{"num_hidden_layers": 8, "hidden_size": 512, "num_attention_heads": 3, "num_key_value_heads": 3, "head_dim": 128, "intermediate_size": 2048, "vocab_size": 20938, "hidden_act": "squared_relu", "norm": "layernorm", "norm_place": "pre", "norm_eps": 1e-06, "positions": "rope", "rope_theta": 500000.0, "rope_fraction": 0.5, "qk_norm": false, "attn_scale": 0.0884, "bias": "none", "tie_word_embeddings": false, "parallel_block": false, "extras": ["capped logits"], "init": "trunc", "init_std_qkv": 0.0158, "init_std_o": 0.0, "init_std_up": 0.0158, "init_std_down": 0.0, "optimizer": "muon", "learning_rate": 0.00779, "lr_mult_o": 0.731, "beta1": 0.9, "lr_head": 0.00593, "max_grad_norm": 1.0, "warmup_steps": 200, "schedule": "wsd", "decay_fraction": 0.265, "decay_shape": "square", "final_lr_fraction": 0.05, "batch_tokens": [65536, 131072], "max_seq_len": 512, "doc_mask": false, "train_tokens": 1386000000, "max_steps": 14953, "dataset": "wikipedia_en"}
Each number is 500 + 50 x the weight over its row's rms, rounded and kept within 0 to 999. Layers, rows and columns count from 0. Numbers have three digits each. The size before them is the row's rms in percent of the matrix's.

# layer 2 attention value, 384x512, rms 0.0843, rows 214-313, columns 192-255
102:432478502424581510521586494487554457422407556481549461416501513480511469532418438588502520494519492459591494520524481574492412482563408464446554580490458455445497414458527475523583449500571527
092:441488461464455507422481490583494502526542488404492566534462494367435538456460455507447539498496534480500469498466447534465497605458505526421526515570452526382518517527506489504621468455451437
092:514479406431448440570393528516483553537544568472568515587503434458557507446502519504496433491520478494548466488516495472426540508481471530457599489500518544451539507589498518408528443451441449
098:519473583486440521479396498499514441546459513562395440503450492499389513354417557561402531499545511559409532495507633532557491442523503547531494510532610525462602427555578445597492462492520509
097:531489519415504469497509480490497565442391451539456471385490466491472456473486510515436439522515574516525492404450494514521532577541532448408482536471531401510504504493559516529409510445476503
097:494547425540487513571548511490481512497460465500562445476531602507491549443469481521455524531514457495494582504418531434467570477509496521457554498476488491472470583549488521524554485491503535
097:460498477499461461550450494514420539469502516557560537511480522488441477461377531487433468579523443428472583493512500518527599565522531474495479492532496483521522445502499561456441493520574522
095:452497441453521431505442444474394587450606507580456565443602510596448472480541486469511433466482546465594442528529571466522444498445561424568503461499495562587460515494491494491546571558504528
091:398588446515527511482491443492502497466445493469489444440504443542588663487523487465585562468458463511468453523520517437563418522433513548467597437458464598515553456518491477542450500490442564
092:536489438494496440504500459503556508446510450550439435482497474471555541504459402581530497490502521463489534517468468538410522463513578432554534507479402530546571475480490489545434521463562545
097:522518538497568542487550487524425529495453522512475543500531469524514480456493450488538513541484388626476501493500518445571433459497495484611511452519464545478513470606427497439537508476508516
094:525405475455509420486456563575465527576441541521515406572496540531560478501501411509601439469509508552462462530489495462485420478532510388517539552517452520486403504462505424547471538511458500
102:530409505525486414407516390545503497439467515521458507435521446526480481484503564582493488491490477446448586504442418568644530443538545452464522459584538503406496463538518452544489496490562487
099:405517536501506509537475455367467450544470578584485574406465504467480583563533462488510480505544530518472469451420418438532504472533502543570522500494611513547497582462483529579562500543516387
095:514423501515475491529539520502523522522487419512529507538567515472508471451557509467557495504522529461542450491532523509519553573514419470548464535494496492496564398537461558499425612497498435
096:519495474538542460465561571505554360507462552528415501504481485532480429585474506597511453531548508451579383520517517572497486552514507601444499485456424437551540378432576483621505411563447476
101:445494508492540542539504527631447408542442517426474402539431457527572515488481414544458497475553517422553443479545551402416510457504586519535561455528515481498418406400514524458481578561491470
100:497511527520512588603522480492450502377559468450571542425559583532502386465509510578469434495481550503544460509529483447460549540500544512566450479573428515507479390537518399442493481508574579
099:530528496553483557445389391458456443522520434423592541478506433415453524548477504537475525535434467519479512461501504563488471532554407481425435571482456493468409591451558495476509517422504516
097:540466504531470418555489443524445518566550545584543509532554482445432553525500494485386509499508519487463553515545517706521564477565477503552460472448586381509561466538461446598515454553495422
095:518537412414438569467435509468476590492507482498475561471464535579535432538509416446479529533402558524552486542476489466521463524536512499488515507478432500551556536536516429578394475590447591
098:416480438522518522626502496585601419552454517423538459567512568430493490525472499449477462464439444455501565489498483417523477463432457540476463464502398531492536419523576479445584445453502492
091:441531435521465544546545519447463550537468516552481479576482532477427534523519506423550487523485385550504486445479459608503508496519502526419575483485585544540558513509554483498552491589552465
096:477466386500431503537486480493530427596472487592488530514450535527476543513523426436514462509404558565529475522423448496540469388580481552445456449502474465508604500530530481575487441580505528
096:463389480534446518507501487515587521438475475414451545424515555452554539484509395520470514527507447507544457540506495467509484493514636593506514509616495595518459542599430516562536431425506502
098:550527561498561472491546564566520481504457455536503485468502457520534477482484618405570440448491522537513535498465483510567537431494496453538404421535504451459494524437514486509417398554590510
105:421472458553536500509445414511461415429505445566562535489535477493494501551423473584458444566471461522551416527541574417600512441477436467523454477516476515481503461493449480517486561502468513
102:512460508443516529521460566545528470503528441453477453486467347563492456557505542486593522419453449491479507578486446544525541486468559507491491429579507464491508565505507529560404489485441539
095:501481490505475489489544593498554519520540508621492463548443566515520536527422509492449413434519493483530472538422447533512504506492531506560571547549438453573543518450569507483431511497527482
093:566464477561595472482538493451585499488633511549432456486541559418528461505436553482382514530457528515577419409471421521504560414476503528547602473517452508472559469555517474514503542475552550
095:492472474470520493526393589499485489495546565544478412547512522551575485366507517492497461563514582452420436454536484402544406451438530607520551592435562426504471416534443589433496454387495568
096:512583541450552457451482452480520579590643436530579505464434511567483489440530506490496507502494533471484539503534517436486579510569544471478463502515458582544505441436473472603448416400551556
097:510516483412342457463559459504524462414531554468616563497520440494520571538544504531579587474478429467525667481486542593556472542500418574491358544481531495519550456469538475520529402540455437
094:510474547509466536423449493533533484505498476483592461574463543482453497393452564459480569538534512440469464516511494496432485525470410550457441472456462467532576596544512438493405583501482483
094:584523431462451600465550491498539466492436557437462465464523446471522496494418557496612494511382525505469468590511498545531524493408426502524442508563412396526495537449463431480576565507516503
096:536530545576567503564497518442536549462451581495579433550591478470460457582546469421556459426548562425506579524525525471385416546607485542407477436554502553424489522349485471513465446505511504
093:455460500538503474502475439551482492520405474573493504492503533476513385522503432538438477504518532488444494458523505558599494541461445557464443478519543644519488528548509573462501467425569490
097:524546499525503513487465491463457462540506532527479447511444463491502540490588597494489455575460455426495440560498473583518529471507465458567482584524469517502478447471472474425551505474414481
101:578459429538545425479506476582511588495482381418573481466468550542494418469429499461470522446454524493569523523510518530464470482465568478576407450516428488403513484475468550433496564504519528
092:420458508451508395566439482619493504526471460505502462549495488498454553493513566502519572563532574525465499539512530543464501469531387516636491522480453558421483466504540553444553376472474545
099:467516474530515573398543528507532574495620454506482527540438485446521412412496538464428465552469537511579484552598458449493478364442517515524452582484384545533560556484457449560558485538550553
093:520482555532480510425549447521561498526468498502428493451536479474591504475416472502556613441501487476522578435470446456541428473434523549510548527499563498487464513472540555508389537568557589
093:442463599559472480434440515595544514552560500387515507537437463403419520560490455470566501493467507538422509483591567475512434420539552574532528389458518407479472482521548484551509446466443542
088:536492524433524517463490448559529487470547510504472535541461513418527459504449422395608566539524423478485439440503455546546487438532566502447508516418443456483526502502484451451525485486450488
094:512538452509409558466456579513509611523528457533509525507506444508456521545531467448434504564522536454525442498522500606572533634566509504537521474409630430500552508548577461577507566487599521
093:482444480545459445484499465503510444512500575374421488463416494477540505532448498576586447521485483513457462449432513432541481448469481594421462456484463551476476563558596473480595536539431536
092:450496502570525489472438453533558538498482487455419490529527460503558512465455473476517434517498567525513565602546483558506573446508429533607535496576541480513469480544487589484603503519501567
099:432418448439483501475433460527495535539548472495438549475431551525591557520538527467443520426454501431453456497517498495542462437506540484535530491491510532582531460432525544454570434451474492
095:532562484562581471580503545480456506366420488515485417474489481504566500538502540464551453532437509480524532513504477437500543478542469526460528489594508558508483502482447515450535548464511439
095:570544460481446552486540524445474626459507520458427527529469415546452521571602426574458515559394522596451538530552508594588513478533564462565498502543571432521415481445416471508478454465591396
094:408545593530457438519563564514565485564601561488450413544503543515485542588504531525504463482433467442404532486538578436514507523463553491485468552512521519483498547601531479448530460600523497
098:493527400501615500508515492522590483652444501492546465534509494433538487443525538472506527563509465461491526531449530525551582526480507505488482578471507538455416527556535414567553526451546604
094:490592474476534448554456464472555402550447485493432464421539530515452522554420539548538515586425502519566501505526569510558457528536480501552469447506494458528559547473630525424466514525572583
092:466501481521484551473561429535552513440530527512515518469492580481514440452437506555532502482524521531533542513596507624519526453464389521467443405515481517489472430465484510487575614488582472
097:464521516496461514501543457438448522522471546507475463502498595528482530487526479526518509505433463385504507522534446504455538384436501550515535480578520461470448415470540519417473449556573470
095:385493538487469475561524563533508417558508548487403566549486453504502494516571514543488519556521396502554474516526532544543431492510510449605493481498490525457453533479503479409546553511520480
102:443507448495535536577423469512506460548529567496599536490470580530499626571494497567538436465448462506478507557468500498466639531473477488438484416518486563568543443558476493444507508536461465
090:566507483581420541542536554511540480423518577452473522580514481489535478450457467457544463461559586535486469424549557457457531571494559454510466603524484392413570484534472407487514591529517537
090:579472563435531482496446547486512574629557516600483475524466469470493463477523527546408560506525554473466512536535481486554532510550490523484444487457478473535435482501462500572468512553527417
098:541572603532548462529556439501460482610541502512574466523535565490551475425396523445452526540525591432469565511526549497445514495556607421467526498479529433418502516534461466477535481512523513
090:487612544479509477440507442530420643601444495509521582495526401529503438453486489449434586519474509530533476506576537559508400545439539524475530432517575547522408496477474424497488514482476446
089:526457566518448560498588480541621518496611436441413429445482532493452575540440534452397588493511474399508507476500496470500459525534465438505518540478527455487536489498539464531449417543526477
088:518490426459557507474549500421550483423547475477455493502536541515498508549522515512600475528513497534390504543609434476443499438393459499518497534520444449532406479499381433606534466547402461
093:571388417441587461463462400540465548422471350522458549487503563438470592437438470501462434491430416466574470470534449497586487471458533535479515498539521541485513445523468536484479546386439542
097:431535586527412454517655490582518449465501495518537449527517485481555569480541532495555530529407560619438460620566541558434402481512471573486460457472562589478525480460583434585480448392564428
093:509510465541504470596455604434474556478442557467449515502518510484490485546590563577591546574531550491516489435533513495386548534561437475579531570486570464404486414566478520528513464443572486
089:426530560469544449453452536514441570467491643532609433566452441539483580531529552508516507502418487613399489499510583469537609426432551518524524407543571513495506553546467443590468475483524566
099:505444425561574510516588417508556505610502527485444450526486495439517587587452485541488500481460578440544594478539553528462477567577392556511546619519443476564465430432399562445477517459524492
091:618594408520557511506522566489454607538537531486528607481497510466490475493563431624514556521536502421402520488490453464423556436494388530485544569521512554549552460458460470503609550529493489
092:523565539431505542442549483565436496592539443455431518507441446541610507424436539461466505368504504467431494478551498650508490547498554560438512480578483451498495523505521594459572536452471416
105:526498488558437461537535622476515508470435523435461476490431438463483452470506475595484583549520504508492501404531561518445476576452483446488510495528501549485438488513551527429494463514432546
089:638463507551490502468489480522565586526463515428467427487483417521538403528486561622536507492553489468433522458504494547567487640443486557529420446546430453580539466530456489523537426474461528
095:486506536511532544512630510528449573543555579464446476459501459464554495561516503499474564424501525502443536506532492545556496506528528585507493516521554477511464496467470461442515575482480608
091:536479474503544456505502505468417514465450417507488487509474474464520480440528602409481595523445488469440558509488475476534492471513393530518578491483601499489494485507491505539537480454496513
090:597503508473541435554495556579468495532458503566459496469450463536489347506525367465500515472502550538499439466613511497557453422460567462467519538496492484516486538472494481433514493523506467
097:537473484505476563522506482503496525634517488446530583537565497473550477520492545444619494550505580524503498475535606463503470466395410361593539516490580510490543535525516481563499418502505515
088:486483523483469495487675485480553598518461547511475512564445524460556503462570516517529442512449559500509505471542541410513441448469625472502534441493427528500516464520579472523526493446543519
095:537509519524538467401471527513591449526576487489478595517501413436548506484451457506501468469514499486501610445489379524493517505494401492476553510487569516458547491523451462447428432516488549
092:525527441509691495546515545502422440487456484513521522413547560499494513483436465491469519528522459531438491515501473551509555423612511495443485481604561558529438485482570464473582546517504441
102:454525388446509447467494540474554458499516510559577541454491449503457434467523500426544502401516338439475537518533574525532473495491526536500454471470410588512453463423505608503421543489503489
094:544469548490450549396478550506522435583497543466505597527490585477561437468524498493430429553515605410411449449543565586459458543470468551408574552439600459453476555573561571498494485425411425
095:565515492500574494443515440525442450557499529547597505477560519483487523498521497533491488475511502546570510505508514486486495451497465448531474419494496467469488523509522506532526518486504406
086:512501550510460483518558545548518541453529469527436441563514399500497516568462527433512579536464422511498394524510527529491477475612405511505475528561552454447499484493396448508571510434505522
093:561547401487455551529524519550515481508507484545511510501480477470500557537494472478494497567493494494514536517510543534438467414487582521468514502542548596531551591521444472484565412488479542
086:445477597417502519509507485476526471468535574564571464455490479495576555396571579525499505474514529497554526438465508524491472472499502516534543379494478518563497441517471528532571476441472486
093:506541570451440466443446511571526515533479587516376466527466489517555492517428494483451507555510590507420474476506518590493514556548603464549523576482492525562509464495529486529550576579501495
088:442457544490525499471520437546591507459485547466485462501510405546563479471498466470569543514559516489568561483533554524453566593552419571466562584545495498601493547427390573383491502487515600
096:453518538439493517412478477512467481482513534524409538552507536496491457426511454556509504394506516441525538543481514398505520428448518369543481557437476512399612557517547377456488510560469496
092:499580529484519552532473475519462471553448459474484524517505448494506575498538436579420551456464531508578518499520414447373508545501512417443502449516554585503565434551497532436480494462484525
090:533531424457510474491508494435482436568570516474453523498471490493503454482585465417522514624552503604518479438514628535586470585522506515539531447450536448567453467522512451379516509583485384
092:514445481597553443527445475479575588549502487431572500520529596493510588412475500509487527469397496430552489558457489464496446483427450506456463447544531492497523443439603539556449514503568533
090:481442565427541562466524469404507498616542500529541445504458487459483535522492546472477511424542534612496464510467473446516510546450469450481432468469507512510489494486666515571468522362576431
092:492529523484552489520450546455494531484436551498533537512471482443570436500541440436486473422605457540463481512415503477448441458463589497451479593485529586563542448528403464518495483440525594
094:407578476460460540545520454490493445501487563512481516550453526432516572513496600502555492560467413470430480606396572556549508520532556480539482428446569531546492511385552517437480525556485479
085:495527527516511459457573413506538494415549461520490452501477492438478542484464502588370482499440446589404553526515457467493557450502480564405590448516521429471470560456560503561597493466436561
097:584531597440525449508475488473486458518450561491512538442455508581501515560523578570491492489494465420408478445412476502525569545439587557459452456552582495485513554490478433521508467516539454
096:521500466543584461477435564525504425475564487486513466491478453614505467506533450452529458520498489454430524516525454464558440550484500461537659486466458583538550671597518448560493522530467502
091:481569497492348481490462585532476524441480474475493589494467544499550481481431548455494499537525523455505510575527510435501520595487469543550511418417440553514495505613532399557423449445556463
097:401453456510542443517538562524425475494537482515437567534525526450516463431476549588406431486432443504542567452478490504475458470418549525503578434489443535439593465547480515489523567487544568
094:436442476536400454452512525528535430466505531515494456544437463501475548526470589523500540585545447427447510559526530435503465530529492497544446587492571503450404502613463514468481575408507445